Part of a small language model's weights.
Training: a variant of Adam for these matrices, 4865 steps.
Each number is 128 + 32 x the weight over its row's rms, rounded and kept within 0 to 255. Layers, rows and columns count from 0. Numbers have three digits each. The size before them is the row's rms in percent of the matrix's.

# down: layer 17 MLP down (transposed), 960x192, rms 0.0547, rows 942-959, columns 0-95
# up: layer 17 MLP up, 960x192, rms 0.0828, rows 943-959, columns 0-95
down942 108:086079178150131178121141142132182124121156090114105112075128110152145174111154107152070163144144164106166153136133119199164138097131156134200134105133127151078156138075094083150102120072101094098102125162110139126106193150116191084171169109182154127117139052071122129033155149129132171134
up943 099:072097085080116136092072120145111151155094107146146185135068094118104184114081085132139092111087186135106071200172156115082138060163142102159145147165179108127119126182134119139165115099172113134097081177086114094133189138113128110108142156140145089100131118074086110105143138134177111106
down943 103:125135214105182130112081109091115130066104096120145074143140188196071121162131109151097116168144104146115137171169106157111069177089104143165104129115136147088142136124157145089161142082142122095124111122142128102089113135114143164176122108101132153108119142147135083131164102193156157173
up944 106:051115133088148109165077097135137135126097101110113173197110142149127124075078139177146099130089120144105136155115164115090107090168096143126143122117157072081107140172105110101174137106128163138090173126150052155162117146096108210115078113181194145079100149084105159150116107119175087110
down944 107:135154127104152110150116182165177119159137155055046104149093126093102145080143103132148061116147116069058181131130035135134070178161128099159124108147168083115111124165149085188159060135114122116133156170120113089090093110106141132083162123073192150119098124113045133125142169104135134102
up945 109:093104162154163139050113086166158142109183155175131143111110049170130152113085160111146160141153135156124069085122166101107133093161140090104091099113113117118150143122077099111141099134174131110112137122095153080119142167166190092105127165093154098096115086145138153113141150103131110112
down945 110:124182170126113118150135091119129141099205109164149101155117169076123142090117094137144114122054135123104168111083188136100156089149151134097092183110167160080118102152139182132139174116155138172098055128105116164078126167141121045101145098078110123112156110147150149205149137107145132084
up946 088:112130158120114086128158165091163107088067078172092177145092141098098137091141098116153157160133121090162122217103199121105071168134117115081149167073165145147103158124187111107076117190149133159071132159098112140080109100104137138168138167144085139094103190096096113107151060143117140185
down946 088:134160166127120135159129134170136144089114122154092134111138145090151132067106106084108150147144089091158087170150141073134077140096124071170142111136160145179083160131209113132178064145114153165119108132104141161086113093155105166144144118093121162106109204097129187146107113107106162156
up947 099:105206141139142139119126138174135131125130164140148196177119080138157145140125062086150096108080118146112130193111188147119095130114129091140125108110159132123121053140124188139110072125128146129070095202161111107126166144112161085126120070179184138188086104168083171137114156115105175169
down947 097:151163099139147135158177109108059078152185157135053148139113096145130132131039144184135129131099101101129178198095094149124088141191152119135117099075117107138168079139152084150123073151116156162163166120143164147089188114132152101169054104152123145136085152125118125118124160152119140113
up948 094:086171166093075186088167151069148158116113178150116126139137112109089133076182166132129178166110166160146118086100131152087134097077111140107166111146152139091143184141110102149085128122095124106122113152118103084130134094178092089142121065143081130137172132168076176165163126098156150186
down948 090:135110120093159124140116177167176177109135136129114149128132124064133039113187091128145141116120117134044124147137206182107106081069106072140116150124092189089101116108106108134109120121069121110103118135060131121098057128136144122098145122127128083173081122184121105136166154161088137142
up949 096:085130071154138135154159168153127138160128117185140149120101138071130098112125096123139096150145148133120137149119152117109147083183089108054095101163124118089151096157166127056139118104132105122066108173164106186199210102161097171113190122159125124150116089116104128115149149116149121155
down949 098:099187121102112086109128129210158125115156105098065172100123142158160149126152123082149105146095170103171137109078185109103107159105143084140126160136087125168160117098155106105202123196114077181102127187175146153115113158105120137131055099066114126062167134139149185117129124107171095162
up950 098:101141102070164173172071132150141117114140118131142104176129092097137178093115173182090125128145140062162103174103163149068143084084089184149115171087077077170137111142140045098126111105103136173132120155128102115170145130091184099161150121160123192123117101103134136147091107166158170168
down950 094:126169057143131107169100130112166142069088244148120155158099064091173123076179138139123159109159073163080099101116118128113161107122112118149107116092071136128117101102093094139125134155146069129063130119168036093126160100154144136139178141132150116139104120127196130152129170144154150139
up951 097:111147117131086100104135075159100178111156155158098131113118101175179174120165100178136124130132131119156153141159129149087130092130195140111140142128148150139110150121101153143109132120085165060201086126156158090184151152110232168109100160123090148090126178147111090076133120144120131086
down951 095:104141127102104123196110111107178126122117132114122130145121144095076148151193130180078112124128046102092087122116103095113139158131168140128145162110084083189106152135124154130163149104076100206102131143149145147123145169094150162168056154148130115087122128123158124115101167168101191101
up952 100:196143164120166167067112116130147144116145089141116108128092177146157138157163152113086174122154095206096046132175172125156150078142113110079142101154143077099079081169102089104151132148173159130147128126153122092151180085121160119103070134109158152128152151161156137152160121149154111136
down952 102:157140178153096117155188139181098096158176171060137136094130126129164147091097130183111137148136171101124074182153162133179143134165129065115138139140114136072116064171124127143098120143171106164116125160147105116088140180185106083105156118156176125108132116086177152171091074131105093139
up953 099:122196125130158133094117106116124096142048138142098163125164155152072095103128109137140087126134117067171137171123172123104092124146144131103137153066118099110122122129113113084118132149136152195092177126146177096137157142121162107086093167130210171098122094128157156141142155157173150160
down953 099:092158152140077138155096073124117155115144077114142169068150135177133136125155077115111088154085123143118132151164147204146142125202187144118149110139108109095146090127119129120116155115198110119148122130085086137116111192049100113126101124133158078099123129065151113126097120108119111155
up954 105:080136130098163123104082117125123140135128233102136120110135058195121161088122098125072128147105147183120115125129185132164084137070083152078123145138102151117102063093153122073129135103125104105111159146173085113124135098074215126099162124154140078135107076191173117129097111147106190202
down954 109:113105130074124105157154113096097108092113117193091092126114099174193047147143100070074130167174168123124047094108116133152141127088102116081095090169138125133072110098152173131139170150159137099102091134145071059183116140155165105102127106216168109152120053155148113126158078098066106152
up955 101:101118104097161095130079118100128114141123194155161184169159180130083188134081100084144158107135173183161149163103085136161108132080091140082180134039080171145104058152093144067141143111172120118094171143123136072153139106114141075110162154130094130153096098102163125163147147135146164161
down955 105:123174163130087121158138126119134136156146154126078122132080110101117118138149100154145203094151170093123134156157142147115112092116158117110119155137176122138108161088151097134205118137154126164117137128131136186130081151107088054086137117157099131094122130102131099130145168177145130126
up956 098:085125176158092117081157150136106085123123157098072144096058136114109077102140153123171107118155112180088100139123147153138156167127148122176110137121133107122110127156071162139080105118151140056157094126094125195156159070160098181074136159114130179172084142118094150075123137125125084104
down956 103:076119163146090122166096106134102095035143116185072149074101136116156126130151145108124190123172120134132136169134103103190069104140074146146186143204122119116077097129117147136098138179153133115152146156200158112172141163105110134173159098167181113095080117080115106162165123120098143147
up957 092:099124101084102176156121089161129114129081162166126133105137104128127101108137107128180158159179103128105159118200135127097076111152156086065103109079168151149157125230155155130041112178172132152102104097127084166093168186070146092114116139161141122138135078171096112179105114112129112142
down957 089:160113166167121130139147121128099128117150118084180101094070137168106110117145064128199069118152101114179109126110145143168139106098124139055121126138200172150109097106118146142094093097197110178107125101130128143130114145150132131041080114173099120151189140187118151147156092116163088104
up958 101:107185090101118125133141146148116131145124117164136199151075143121144122147153108122140160159086131140159102183091155087135063078185098139111134097091145128133093121114096094044123136149176141043118181174124100114141197085143136148125108145101174178151092076144136153141156115096135143133
down958 100:157126130099081154124068126136105092092099104148114117190092178193120072146154176112109157116119098158112064089113111128160159083139071120130133135121132109155146124171094124138091150180090196082158144138120100151114172136123166196088080130121188123069139139132092080162128090096111081171
up959 101:109150093129145096120110107135149101124079159135141139138072130157139085137156107176097147154077175136154119175141207178157108108116161104131103126088128151166114042089076128075097121142098122121150157121144102084173154104148125153146149146121096135135173088117047134157128064111159073099
down959 101:121144097121125136171148107136126149147108130171079119144129129179123165173151152135159131129076170129136088117055146161083130118174070087123129142135099136060135117095156090100159123198163121149177065114125136095168130146105053088139135066112133133196164156156059186070099135140092092144